Part of a small language model's weights: MLP 1792 SwiGLU.
Each number is 50 + 10 x the weight over the matrix's rms, rounded and kept within 0 to 99. Layers, rows and columns count from 0.

# layer 7 MLP down (transposed), 1792x448, rms 0.105, rows 1131-1167, columns 256-319
66 53 38 64 70 61 51 50 48 15 46 45 46 76 50 46 65 59 67 39 41 57 56 38 41 53 46 42 40 33 51 61 57 49 53 59 52 42 52 56 48 53 51 55 54 51 45 53 42 53 48 42 51 47 49 59 55 66 67 60 45 66 64 41
42 51 46 55 64 47 61 65 56 61 61 45 60 48 52 43 50 48 51 59 56 53 53 45 44 58 65 35 49 53 62 50 46 47 47 42 57 52 51 51 63 37 42 49 62 32 52 62 45 72 57 44 51 48 51 37 52 51 38 35 31 57 54 63
62 50 61 59 64 61 54 47 47 54 57 41 50 61 61 51 63 33 39 46 32 38 50 66 57 57 42 55 60 59 49 38 41 46 43 55 46 56 39 44 59 49 42 44 65 54 37 45 49 55 41 32 51 41 53 53 54 56 61 63 42 61 47 49
54 60 34 39 60 64 48 54 59 33 33 55 47 25 37 39 43 54 45 50 36 48 46 55 46 39 46 57 38 69 53 56 56 48 50 63 47 59 39 57 47 40 42 46 32 43 55 58 38 57 52 62 67 46 43 37 41 55 45 36 41 43 62 67
67 40 44 53 38 46 49 54 45 69 61 33 43 55 43 45 37 58 49 38 48 43 38 40 82 52 37 56 54 42 48 45 35 27 49 62 49 48 46 49 56 44 33 47 66 56 54 54 57 55 53 45 48 39 56 49 56 62 45 47 66 37 47 33
66 59 55 29 30 41 63 48 53 34 35 54 25 40 45 41 58 50 38 61 55 51 53 48 54 39 48 57 49 43 51 50 43 48 49 64 52 40 59 66 53 46 62 44 60 43 72 44 47 67 45 56 51 59 39 44 65 43 50 56 60 46 51 46
61 63 36 40 55 59 48 30 50 51 56 27 37 32 43 43 39 33 58 51 63 51 58 49 51 53 44 53 66 29 50 56 58 49 45 71 49 54 61 58 46 47 22 42 37 49 60 58 70 55 37 56 54 47 59 62 63 45 59 44 37 55 42 68
50 48 55 66 45 62 40 52 54 37 52 57 58 39 54 42 38 57 47 54 57 52 45 50 42 73 40 37 71 53 51 37 50 38 42 48 54 42 58 52 42 50 42 45 67 53 41 41 59 56 54 52 43 55 37 50 53 57 31 65 74 60 49 55
49 62 32 61 47 61 40 48 45 40 50 55 58 59 44 36 46 70 39 58 60 52 49 39 55 41 54 56 40 51 40 57 61 46 40 54 50 40 66 51 59 32 54 56 35 38 44 38 52 54 46 40 58 42 44 31 45 64 58 46 42 59 60 56
50 49 58 54 57 38 52 51 34 49 52 47 40 80 52 40 50 50 35 52 49 42 48 49 51 51 56 55 55 37 45 44 54 60 51 55 62 51 54 64 50 47 25 56 66 55 55 50 52 44 46 58 35 49 41 47 39 54 64 44 53 45 47 43
36 48 64 55 27 49 54 33 42 45 62 56 44 36 45 52 58 47 61 52 51 50 43 51 53 48 35 74 37 49 53 52 66 59 46 43 46 52 27 52 45 50 53 43 57 43 71 36 45 57 36 49 72 49 59 37 36 56 37 61 66 44 47 41
60 30 64 59 47 34 55 44 49 51 54 57 60 62 44 43 37 43 53 40 61 53 41 44 56 48 63 57 53 41 52 52 56 58 52 44 37 51 42 55 55 72 32 69 44 53 38 50 63 43 57 41 46 56 63 45 51 34 58 44 32 60 53 49
36 36 56 55 64 38 53 51 56 53 51 49 53 49 45 55 24 58 40 49 66 58 50 45 59 66 51 42 45 34 54 62 41 47 43 58 48 36 48 53 69 52 46 45 36 50 56 48 48 50 53 62 37 44 53 37 53 47 59 43 47 41 45 41
44 58 40 43 52 46 40 54 43 71 43 52 49 60 66 44 50 49 45 45 61 69 67 54 30 36 55 53 39 51 64 66 44 57 59 37 62 58 68 59 22 60 30 56 62 47 38 81 54 42 49 46 42 43 47 55 52 63 61 43 51 59 51 54
51 55 46 42 34 43 47 48 27 55 40 66 48 48 45 42 47 38 48 29 58 46 48 52 54 47 44 48 41 58 53 54 58 49 51 44 46 46 46 49 43 38 53 52 37 54 47 47 68 41 42 46 62 70 59 44 51 46 61 61 48 50 59 52
52 27 35 70 42 47 52 54 28 59 48 60 49 69 34 47 78 31 58 47 56 49 47 62 34 48 28 29 60 50 34 49 53 44 43 39 47 49 41 66 53 48 46 39 58 53 61 53 48 66 34 34 43 58 60 58 51 54 39 78 23 45 65 57
38 48 39 52 43 40 69 33 49 59 41 59 45 45 47 35 59 73 53 45 52 27 45 63 37 62 42 43 37 49 62 50 53 51 51 64 49 48 56 39 64 41 53 61 48 53 50 35 49 50 34 50 34 68 59 50 57 52 51 45 58 54 51 51
60 58 59 59 48 67 57 50 45 36 35 49 59 49 53 41 44 50 39 44 57 57 40 70 76 53 46 44 65 54 71 62 40 57 38 58 37 60 44 45 49 37 60 44 35 34 58 61 52 52 55 46 44 38 52 37 59 58 45 54 51 41 31 44
30 62 38 49 50 45 42 46 45 40 47 55 39 30 34 36 64 59 51 29 30 45 52 62 49 40 55 54 56 59 31 54 59 42 60 54 62 42 47 58 54 39 31 32 50 55 38 81 50 48 53 59 63 44 37 62 59 42 26 55 52 63 41 43
52 56 56 57 45 39 41 60 50 64 55 59 49 56 49 44 73 63 39 50 44 36 44 41 56 57 50 52 41 39 63 53 54 45 53 48 40 57 55 46 45 62 38 51 39 49 33 68 46 49 43 53 52 54 68 37 32 52 49 56 35 55 53 49
45 46 51 59 48 53 48 50 51 61 49 47 59 69 36 46 46 53 55 60 42 44 24 42 53 72 57 48 42 49 47 46 70 47 32 23 37 57 41 47 44 50 42 51 39 50 57 63 50 43 61 49 47 48 53 47 51 29 46 47 56 34 42 42
54 66 36 35 59 57 45 54 37 38 46 68 38 63 39 60 57 60 61 42 38 48 41 63 60 62 47 49 62 62 62 62 59 55 62 50 44 56 52 43 41 47 46 42 36 54 55 48 36 55 52 44 38 50 53 40 65 59 51 44 40 35 56 41
54 48 51 60 47 56 27 56 49 56 54 47 53 54 34 54 58 36 40 47 54 30 46 54 51 51 58 37 64 57 60 43 53 46 53 45 44 48 39 51 47 38 50 51 37 59 52 57 65 38 56 39 49 61 45 36 45 59 44 47 35 69 41 42
46 61 50 56 45 44 42 39 43 25 58 66 53 57 41 46 45 29 44 50 47 46 37 46 54 66 43 51 33 63 47 59 40 42 48 49 39 48 34 56 54 54 61 58 28 45 50 41 52 56 61 46 55 41 45 49 57 56 66 55 62 56 65 46
49 48 36 58 39 45 62 43 47 44 53 37 41 52 47 49 49 31 44 63 55 48 52 39 55 42 42 62 54 52 66 47 53 74 43 52 53 43 46 48 55 40 61 44 34 55 54 55 42 47 30 46 67 41 45 52 53 40 39 46 55 35 53 36
44 64 56 47 57 65 44 37 64 47 45 55 62 61 55 39 53 38 60 54 44 55 80 49 53 46 65 60 60 48 39 43 46 36 48 55 61 53 44 64 46 59 43 53 29 60 26 61 57 35 50 59 31 46 57 52 40 41 54 47 68 62 38 41
56 48 53 44 59 46 47 48 49 70 39 35 41 50 50 41 48 53 45 62 40 57 53 37 46 66 55 37 33 40 44 57 40 38 44 38 47 49 58 45 43 45 60 52 47 55 47 35 57 35 34 39 39 53 62 35 69 37 56 58 49 52 55 60
53 55 45 50 32 44 80 48 54 58 66 36 65 52 43 57 44 48 43 61 61 60 54 54 53 55 30 36 45 38 47 63 45 42 48 41 48 33 48 76 54 58 47 53 57 51 54 52 50 50 42 50 50 53 37 65 50 63 55 53 51 44 50 56
63 54 66 50 52 54 45 56 51 59 37 52 31 40 52 59 57 66 33 54 48 60 38 42 64 53 59 57 44 41 45 46 36 46 60 48 52 51 38 48 47 37 53 39 46 53 74 55 37 49 39 40 51 59 50 45 57 39 58 41 52 56 56 49
48 56 58 60 43 72 42 54 59 87 67 46 41 57 45 84 51 42 43 70 59 58 49 60 51 54 31 58 73 55 37 54 53 29 30 44 56 45 35 51 43 43 56 56 44 64 45 47 54 39 52 47 36 42 60 27 64 42 58 40 64 47 64 16
49 54 45 33 63 52 31 57 72 31 60 52 50 48 40 48 39 64 52 56 40 52 51 59 39 42 45 55 51 38 44 46 61 57 47 49 48 47 56 80 32 58 36 41 55 26 53 54 19 44 65 47 43 59 68 62 33 59 43 56 50 48 45 51
50 50 43 44 37 50 49 37 38 50 42 56 59 49 31 54 54 52 40 52 57 56 53 55 69 55 44 50 36 43 52 48 57 58 52 66 56 41 52 65 38 47 68 41 52 46 63 42 66 28 39 35 55 39 56 51 48 60 35 54 52 49 49 46
44 51 43 43 37 53 54 45 58 44 38 35 40 54 33 52 44 46 38 56 51 60 51 57 49 45 65 54 46 29 58 32 52 58 35 60 38 44 61 65 40 50 52 53 62 70 66 63 37 40 54 48 51 54 38 61 60 63 47 42 39 54 42 51
46 53 47 38 31 44 62 55 28 58 34 59 57 58 32 52 48 64 40 42 59 56 56 70 53 57 50 46 46 55 76 29 59 44 44 33 39 43 51 53 51 61 49 65 47 52 50 48 46 64 54 46 34 33 40 33 55 37 38 38 58 51 46 65
51 25 43 47 61 49 47 54 44 51 46 47 40 66 57 42 62 65 56 48 36 46 47 43 69 59 51 50 46 49 30 48 45 56 46 54 67 66 47 51 60 40 49 43 45 43 45 45 51 38 32 47 58 37 58 47 66 48 47 56 45 56 40 46
47 40 57 58 53 62 46 50 47 41 49 38 60 44 61 57 41 46 37 43 62 49 54 47 59 47 49 52 53 51 53 54 58 70 55 63 49 49 42 48 47 45 54 46 48 50 51 59 51 49 47 43 61 51 50 54 46 54 54 53 52 58 39 56
52 37 49 74 55 61 54 48 65 52 49 43 53 50 54 57 35 29 56 36 43 65 56 44 46 48 50 46 53 55 47 47 55 58 32 37 56 64 54 39 50 49 33 53 42 56 53 61 59 60 52 52 37 54 51 57 24 36 62 47 54 46 76 39
# layer 7 MLP gate, 1792x448, rms 0.11, rows 1132-1167, columns 256-319
43 35 57 50 54 47 47 52 57 56 49 56 53 59 49 73 55 43 52 49 50 41 44 59 49 57 70 41 49 51 41 40 43 44 42 47 44 70 66 45 56 40 58 37 60 44 56 70 44 52 61 58 54 57 56 35 37 43 55 52 49 56 57 40
48 41 39 53 58 41 41 64 56 32 70 38 57 51 48 59 32 47 62 54 23 59 51 56 41 51 53 75 55 44 40 71 58 69 62 43 61 50 57 46 34 40 46 40 36 54 44 52 43 49 71 56 70 42 60 48 67 67 44 57 54 54 51 59
66 55 54 67 54 55 31 53 76 50 40 40 37 67 60 68 45 53 67 54 52 66 46 53 60 53 59 44 42 66 49 55 43 43 59 64 37 53 47 77 51 63 64 61 42 52 56 57 50 52 59 69 67 39 34 39 47 52 43 38 55 39 53 59
55 51 75 45 52 54 50 58 49 39 47 31 43 44 48 46 65 54 55 75 52 46 63 39 43 58 67 79 36 59 46 54 47 58 57 54 47 43 47 51 41 58 47 63 46 36 58 37 49 68 62 48 33 60 50 41 65 35 60 53 53 38 44 54
61 46 43 38 51 49 72 44 52 28 40 29 30 66 40 36 42 55 48 42 60 48 35 60 61 65 51 43 35 43 64 55 53 55 54 50 58 39 60 47 55 41 59 35 40 44 45 30 52 58 57 66 48 51 61 45 49 47 43 62 48 50 49 55
51 56 54 40 70 67 46 59 64 53 58 49 52 64 76 53 65 61 46 31 66 48 62 58 56 45 33 41 57 48 49 39 52 62 49 40 62 48 47 60 40 46 43 41 50 52 53 57 36 60 43 43 40 53 49 61 43 52 41 53 52 47 59 42
47 50 69 63 40 55 33 45 49 67 61 53 49 65 53 54 47 57 48 62 52 56 39 55 36 39 47 49 53 56 56 63 45 52 58 41 53 49 67 51 45 52 55 53 70 48 58 53 36 52 43 43 42 57 39 58 43 44 47 66 62 72 54 55
59 52 52 48 46 42 19 59 41 49 29 47 61 61 53 88 41 53 46 57 51 43 65 40 55 42 48 49 41 38 51 46 36 54 51 56 59 42 55 48 61 42 51 56 45 29 56 58 33 42 47 59 51 52 54 44 38 65 60 38 64 50 48 56
42 40 49 54 47 52 51 45 52 43 52 43 50 55 50 51 54 35 37 57 58 50 69 51 49 37 63 46 66 61 52 55 40 43 55 47 51 54 56 52 30 48 64 49 46 62 59 60 54 46 61 61 36 44 54 39 38 39 46 53 62 38 45 52
53 41 59 60 37 54 56 48 57 60 48 48 64 54 37 67 56 36 43 39 39 42 68 52 41 63 33 50 65 43 58 63 47 65 47 34 30 45 42 29 60 38 37 36 33 35 55 53 33 51 45 55 50 68 58 57 42 49 48 55 35 55 51 55
52 57 49 63 51 49 33 75 65 41 37 66 54 44 47 55 52 42 56 51 42 66 55 41 39 53 57 47 55 45 38 62 65 28 60 53 49 33 61 41 43 54 50 56 48 49 51 59 60 39 58 47 39 50 55 57 42 58 39 46 69 30 56 39
50 66 48 58 45 63 53 61 38 54 43 50 31 64 54 55 54 54 48 56 56 33 59 62 55 28 45 54 54 47 56 49 35 42 48 58 49 53 40 48 33 49 34 45 39 36 47 56 44 57 56 48 56 36 43 62 67 55 66 44 48 39 51 67
45 38 61 55 44 64 46 57 62 37 40 54 66 48 26 61 46 57 51 57 39 57 36 65 47 49 56 53 37 45 60 55 52 40 49 52 45 53 47 35 67 49 49 65 60 28 44 32 61 39 56 52 45 53 49 49 68 33 47 42 64 38 38 48
48 46 49 31 32 41 25 47 44 59 32 47 62 56 68 48 35 31 50 46 45 42 33 47 60 57 52 56 57 63 66 57 46 57 65 50 57 56 54 52 49 44 53 45 47 50 64 43 43 64 43 51 49 48 51 69 54 57 65 60 44 72 52 57
69 44 64 56 55 48 40 35 48 17 33 46 57 59 49 59 54 59 31 63 36 42 50 50 51 43 63 60 59 65 47 41 56 51 57 67 45 49 36 30 53 73 51 48 45 51 65 51 66 65 40 54 45 43 45 63 52 39 51 59 46 52 60 64
38 44 48 49 54 65 54 45 53 61 62 42 52 60 48 45 63 43 52 56 54 75 46 52 46 61 62 44 75 35 36 42 43 64 73 63 52 62 58 60 58 41 45 32 54 50 49 57 44 42 37 57 34 52 26 53 38 31 51 48 65 56 50 69
61 46 60 40 53 60 57 37 53 68 53 46 45 63 48 65 55 49 56 51 57 58 44 43 48 54 52 63 53 38 61 39 46 45 56 46 54 64 43 49 51 55 38 43 50 57 59 44 41 47 55 55 61 68 63 37 57 48 41 39 61 51 65 56
52 43 46 41 33 30 49 51 62 47 47 51 30 40 57 59 48 44 60 51 30 38 65 66 41 48 41 52 54 40 37 55 48 47 56 21 52 63 38 42 53 47 37 48 51 35 50 48 49 55 54 43 41 47 59 46 61 50 33 28 62 42 41 40
52 61 58 59 76 48 67 52 42 55 53 61 34 39 48 61 50 50 59 42 53 60 24 58 52 53 31 34 39 73 48 49 76 54 35 60 53 39 34 55 48 42 55 54 36 43 53 47 49 36 54 66 64 34 34 28 54 54 53 70 52 58 53 57
55 43 49 49 47 60 56 38 40 41 43 55 55 52 52 62 51 58 43 36 44 45 39 50 57 37 60 50 63 41 43 60 55 55 50 49 34 51 57 30 36 49 63 58 57 72 74 49 30 53 44 52 64 51 56 59 39 56 71 50 70 45 38 41
35 39 41 47 32 35 44 47 42 52 33 64 37 43 55 58 49 56 32 56 57 49 66 40 43 55 49 56 30 43 42 51 51 56 42 54 63 56 40 48 52 59 49 50 45 27 39 52 68 45 68 32 52 41 56 60 27 36 53 45 49 52 54 48
55 54 58 26 48 52 43 54 45 45 56 34 57 50 30 33 43 50 48 56 48 35 74 42 67 39 70 47 40 38 67 30 57 54 40 28 34 41 61 60 56 51 59 45 43 74 44 50 47 52 45 74 44 36 53 39 29 53 69 34 41 61 63 53
48 48 53 60 43 62 56 56 47 50 53 65 55 42 45 57 37 36 65 46 50 47 54 52 57 65 59 77 51 61 67 44 66 50 39 45 49 49 36 53 57 48 45 45 42 49 66 66 44 35 63 64 63 57 42 51 68 63 58 33 51 50 66 33
54 61 37 56 62 63 36 57 55 31 44 38 57 54 64 47 41 47 59 64 57 58 60 33 42 42 42 42 46 42 37 49 55 32 67 63 47 54 59 31 55 35 65 41 37 67 66 30 38 64 46 51 57 59 45 46 44 39 45 44 50 54 49 55
49 63 53 59 53 39 52 50 50 36 52 48 39 57 51 55 73 59 38 30 51 41 63 46 61 54 36 35 45 54 51 49 42 51 44 45 41 35 48 54 55 36 44 61 47 41 56 44 48 58 39 58 38 49 52 37 49 59 43 58 42 63 31 54
36 45 56 38 46 47 47 51 66 56 40 42 41 51 35 54 52 44 53 73 52 55 45 44 40 68 63 32 37 54 45 61 59 36 54 48 35 70 78 51 54 55 48 49 63 54 55 45 47 47 57 43 55 55 56 37 70 50 63 62 48 47 38 50
56 46 80 44 54 49 60 66 65 46 68 53 57 58 53 40 61 54 50 57 66 48 50 54 40 45 29 52 51 49 51 47 48 42 34 48 44 27 58 67 43 43 50 42 51 54 45 55 40 50 54 45 41 67 46 36 58 45 47 46 40 42 49 60
60 49 53 54 41 55 40 42 54 59 36 43 48 45 51 45 63 36 54 61 57 58 69 45 48 44 64 43 59 63 70 46 50 41 46 35 41 43 48 58 36 50 43 38 48 54 53 51 46 63 62 63 61 38 39 42 67 39 56 41 54 53 40 53
44 46 58 38 47 27 33 55 54 35 48 54 30 44 34 43 37 51 54 45 49 55 41 39 29 51 62 55 59 42 40 25 52 45 32 73 66 46 36 50 60 52 48 60 46 38 56 45 39 54 37 80 59 37 38 57 61 61 46 51 64 43 57 56
45 51 50 45 51 64 45 54 41 43 78 45 59 63 32 52 56 47 65 71 46 62 60 38 46 41 53 48 51 57 45 61 54 38 48 57 42 44 55 57 41 43 57 41 52 49 34 38 35 49 62 50 58 44 54 44 42 54 49 44 49 48 53 54
45 48 57 50 44 42 17 44 60 44 54 28 40 65 28 50 65 54 42 52 44 59 34 62 43 58 56 53 35 54 58 49 57 47 64 39 57 41 63 54 35 55 47 57 46 60 48 45 56 35 74 43 63 62 41 45 48 55 40 44 47 54 52 59
45 60 50 57 58 25 20 43 45 40 35 45 59 64 61 47 54 55 42 53 54 47 42 54 55 61 43 50 69 54 60 53 40 49 49 40 60 39 38 63 53 37 42 40 46 50 54 34 66 52 57 48 46 70 47 41 52 47 41 53 56 39 51 67
49 43 51 47 58 60 42 63 36 43 52 56 53 41 43 59 51 52 37 47 63 59 55 47 39 59 41 54 28 38 54 70 52 50 54 39 48 61 61 54 57 51 48 56 45 45 47 56 31 61 49 44 57 56 66 56 53 51 64 56 46 35 65 35
30 41 50 42 44 64 45 63 29 54 45 51 44 45 52 39 70 50 59 46 39 34 30 36 40 45 52 52 48 39 31 55 45 48 38 54 68 55 52 63 41 52 51 44 38 48 40 36 60 39 69 61 56 51 41 39 51 36 40 51 37 54 56 67
50 53 61 61 55 58 46 44 63 36 50 37 54 54 59 56 59 61 39 44 52 39 47 68 53 47 43 44 40 60 55 54 55 60 58 48 36 40 50 57 40 44 39 46 48 39 56 53 51 59 51 54 44 63 54 47 49 59 49 61 51 53 48 60
49 42 39 49 54 48 76 52 54 52 33 48 49 39 53 57 58 40 49 50 45 51 59 37 52 37 55 50 46 70 53 32 24 45 54 45 44 56 61 60 65 52 40 48 45 33 58 48 47 42 52 51 40 57 44 48 45 47 46 69 53 47 53 44
# layer 7 MLP up, 1792x448, rms 0.114, rows 1132-1167, columns 256-319
55 27 57 42 41 62 32 49 53 49 42 78 44 57 58 67 64 63 54 75 48 35 45 51 38 48 46 52 41 52 49 33 44 37 52 68 40 55 38 63 44 50 66 43 57 37 47 59 43 50 56 54 67 62 38 52 51 57 58 65 61 27 53 43
44 38 42 65 56 47 44 41 37 45 59 55 44 37 38 40 35 44 52 42 51 53 59 39 53 42 47 61 58 59 53 48 59 48 45 33 40 64 36 44 49 57 53 61 44 46 63 75 50 36 52 41 43 42 34 49 44 58 45 35 46 28 50 44
58 55 43 46 49 39 43 56 44 59 49 55 41 43 55 56 49 52 57 38 49 52 66 45 35 50 52 73 56 59 52 45 45 47 57 30 61 46 70 51 56 35 67 55 47 49 63 39 59 35 42 41 44 51 66 49 48 52 28 45 65 43 33 39
39 62 45 46 61 42 55 56 53 55 25 74 65 46 55 59 45 45 57 57 35 36 56 56 56 62 30 61 67 34 59 37 65 40 40 51 51 64 43 39 64 41 57 64 46 65 55 61 38 33 59 42 41 66 56 65 51 57 40 40 50 52 51 50
54 44 57 77 60 59 36 63 60 49 43 67 65 58 52 45 46 44 51 66 36 58 61 44 48 49 67 61 49 46 46 61 57 55 54 50 44 69 51 47 43 59 27 51 39 60 61 62 55 45 49 45 48 52 44 44 48 64 52 56 33 43 47 41
38 37 42 35 45 42 58 62 70 47 39 53 40 58 54 56 46 38 47 46 57 35 56 48 54 65 45 65 45 61 51 47 47 24 57 38 60 42 48 58 60 42 57 48 55 44 50 47 54 48 48 52 53 68 54 53 47 51 57 43 64 41 56 40
52 51 41 45 70 54 62 52 57 46 45 51 39 46 56 44 41 52 52 51 58 56 50 60 53 73 57 40 47 57 45 53 45 55 57 46 41 56 41 54 76 63 56 44 44 50 64 48 53 52 46 39 48 61 50 61 53 39 51 39 45 33 48 47
49 41 55 46 56 66 51 43 61 29 39 52 53 23 52 75 42 51 63 40 62 39 54 55 61 56 51 39 73 67 41 60 49 52 50 50 56 55 40 40 37 50 40 63 46 64 59 43 50 43 38 45 56 52 48 54 54 50 52 42 58 42 45 53
55 31 39 44 55 72 47 57 54 47 50 62 39 42 50 74 47 38 51 45 59 41 55 50 60 58 62 55 61 53 53 63 43 31 45 46 42 58 53 56 47 50 62 55 47 47 33 59 52 26 66 50 37 59 47 44 47 55 36 61 51 65 48 58
51 60 48 39 74 46 64 53 59 51 48 32 61 47 52 46 52 44 53 50 66 48 53 40 22 47 76 51 46 44 27 45 56 52 47 46 58 45 59 44 62 37 56 55 46 70 27 63 59 52 66 51 65 47 49 67 53 36 32 49 48 46 48 45
38 58 43 54 57 50 33 50 41 43 45 57 47 62 43 51 46 54 49 57 38 49 73 44 59 59 50 51 53 52 38 47 55 38 55 34 63 62 52 61 30 43 66 52 48 37 55 49 55 53 43 60 45 46 44 51 33 36 45 60 51 57 37 70
38 50 36 37 40 54 54 47 44 47 46 67 55 42 63 47 37 55 49 37 46 60 54 54 59 46 52 59 50 45 50 35 69 64 62 48 55 61 51 52 44 39 58 46 66 51 47 37 35 46 47 47 57 54 63 52 44 38 56 46 46 63 36 45
60 40 50 52 40 38 60 58 59 60 55 63 45 45 48 55 51 50 53 42 38 39 49 61 69 56 45 52 51 49 38 40 46 60 36 51 27 51 31 28 50 59 47 43 18 42 51 39 37 61 56 43 48 45 40 50 51 44 56 40 52 44 55 52
44 59 55 52 54 40 50 65 46 35 56 42 62 50 58 55 47 54 49 64 54 45 57 50 52 56 56 60 57 35 52 51 49 40 52 46 46 58 45 53 50 69 43 58 65 49 43 51 38 51 51 49 49 31 47 49 37 58 45 61 62 52 47 35
46 55 42 58 43 45 57 49 46 69 72 52 61 40 39 46 47 40 48 62 50 56 46 51 43 37 40 54 54 50 56 56 50 35 39 36 81 49 64 49 64 42 64 52 66 25 52 51 55 42 24 47 35 51 55 42 41 65 43 41 49 67 51 47
52 55 53 58 50 42 51 47 54 48 42 60 54 39 53 50 63 50 51 45 48 67 78 37 52 54 39 53 60 63 53 53 37 57 42 47 65 43 38 57 44 53 47 69 55 51 64 56 40 41 41 38 38 52 60 69 31 43 37 39 53 50 55 44
55 40 34 48 47 42 61 43 59 44 52 41 59 42 61 35 64 60 44 71 37 57 55 59 63 46 49 48 59 55 55 56 40 49 54 64 40 46 56 33 54 55 41 47 45 24 63 52 66 57 58 61 61 58 48 65 40 70 61 56 56 44 39 57
62 46 50 27 50 46 49 42 59 50 61 48 48 34 54 68 59 59 46 72 62 45 52 44 52 55 50 56 51 52 56 45 39 50 23 44 37 55 48 49 51 61 50 71 59 52 58 37 46 41 31 37 63 41 64 49 37 39 69 51 51 53 68 64
49 55 52 45 49 44 50 33 65 58 46 43 63 61 33 32 44 47 58 59 55 56 38 48 32 68 87 52 44 46 54 41 25 54 66 62 53 60 70 52 44 65 40 55 65 48 41 42 66 52 42 57 40 42 49 62 28 39 30 49 53 46 49 54
60 40 46 38 54 48 51 64 56 49 46 52 68 57 50 61 46 39 58 50 57 52 60 64 54 33 52 64 50 49 41 57 42 55 61 53 47 23 50 65 69 54 41 56 61 47 45 49 47 67 53 60 55 59 60 58 65 44 30 42 45 59 59 52
44 34 58 60 32 56 50 61 56 44 34 41 51 43 38 63 47 73 47 60 44 48 56 41 49 58 63 46 55 37 57 75 52 50 43 37 68 61 48 68 65 43 49 38 71 53 36 43 51 55 60 46 47 47 42 67 48 49 55 54 39 34 53 35
42 47 60 39 38 42 68 67 51 35 59 45 52 49 44 48 46 51 48 41 49 50 58 55 49 60 39 61 44 69 49 54 48 55 52 61 48 36 66 53 58 48 50 39 52 54 36 38 33 78 38 59 26 57 45 44 61 54 40 56 59 44 50 61
57 46 41 56 53 49 46 52 42 60 57 47 74 66 45 66 37 40 61 48 55 39 34 36 44 44 62 58 62 48 38 57 54 32 46 62 33 57 51 44 54 43 50 42 43 56 44 45 67 53 52 60 63 39 59 60 58 60 55 52 53 44 46 47
35 40 61 34 54 42 40 55 46 67 49 46 29 37 48 63 57 62 38 31 51 59 40 54 40 54 74 38 58 44 53 54 42 50 54 49 36 46 51 63 54 45 49 45 51 46 57 52 47 64 70 50 50 50 48 44 67 70 54 37 47 65 69 58
31 52 59 38 58 37 48 61 59 39 20 61 41 63 48 48 23 62 64 45 48 45 55 63 52 36 32 59 30 51 52 43 48 32 51 55 54 52 56 49 50 38 54 24 59 60 65 42 62 49 54 54 57 48 51 33 53 53 44 53 43 46 50 56
50 41 37 47 41 56 51 50 51 36 64 70 35 55 52 53 50 47 47 38 57 52 54 32 61 44 41 66 56 54 45 51 60 67 61 61 53 51 38 39 52 48 49 51 39 48 45 66 39 57 67 56 35 52 30 62 34 56 48 56 40 35 52 46
19 55 39 37 60 33 76 42 60 49 45 41 44 47 29 30 59 49 44 37 46 61 58 58 48 49 53 69 36 51 52 62 44 50 57 60 54 70 60 57 32 60 35 47 67 60 69 48 60 54 52 50 54 44 61 55 41 59 69 59 52 41 53 49
48 41 57 61 49 49 45 43 63 57 50 50 54 64 39 47 51 48 41 47 57 43 58 63 37 60 44 55 51 58 34 58 57 42 36 61 48 37 39 37 63 60 52 58 40 49 53 37 50 47 50 32 60 43 53 55 43 44 47 51 50 44 50 40
52 36 50 40 56 48 48 44 52 45 51 46 39 44 53 49 37 47 42 46 42 51 46 35 39 43 41 53 60 32 50 67 56 45 51 39 15 51 44 58 52 54 54 43 59 73 54 56 61 47 48 56 44 57 72 57 48 64 57 61 45 51 51 55
67 48 44 32 52 29 30 48 34 38 90 33 49 64 59 51 40 44 48 62 31 38 38 48 54 41 53 47 48 44 42 39 47 37 55 52 54 41 44 62 57 37 57 57 60 63 50 39 46 63 42 74 57 49 42 47 59 45 49 56 60 51 41 46
42 50 51 48 48 33 52 46 71 44 44 44 38 39 72 42 49 44 53 47 51 41 43 52 48 44 59 58 52 69 47 63 53 59 48 41 50 67 36 43 56 52 27 35 38 35 37 62 41 44 53 54 43 53 54 37 49 49 50 43 28 58 48 56
46 37 60 62 56 60 29 52 35 62 56 54 30 49 50 54 47 50 43 57 51 53 48 42 54 42 46 58 65 71 63 55 48 37 63 40 66 39 49 54 55 47 48 57 42 57 39 50 36 62 53 42 38 49 65 42 42 50 59 52 55 55 68 36
59 69 34 60 54 51 41 57 53 28 57 51 48 52 48 73 35 47 63 49 57 54 50 47 40 46 58 61 31 40 37 45 43 55 42 38 43 55 50 35 39 45 39 30 50 49 56 65 43 62 63 46 55 47 65 57 57 43 68 67 60 46 58 39
60 55 49 42 49 51 46 51 59 45 45 37 42 50 39 58 56 36 57 35 33 45 23 43 58 55 41 53 39 48 44 39 38 48 48 64 32 28 51 54 43 56 38 42 80 73 43 45 52 46 37 51 70 48 47 51 52 69 56 55 48 52 39 59
64 43 53 54 43 44 40 31 44 68 42 54 43 56 39 42 41 44 55 64 56 54 31 47 50 61 40 48 44 38 52 62 44 38 45 50 47 45 47 49 56 52 61 45 55 58 46 34 49 47 59 40 41 42 45 55 59 57 43 52 50 32 63 40
46 53 46 63 41 48 58 59 62 57 56 42 59 47 48 32 60 69 42 53 42 55 45 43 33 74 63 47 73 51 51 56 62 56 53 59 59 40 48 45 53 43 66 69 50 62 67 44 50 64 36 49 55 64 48 43 66 48 48 44 35 36 58 56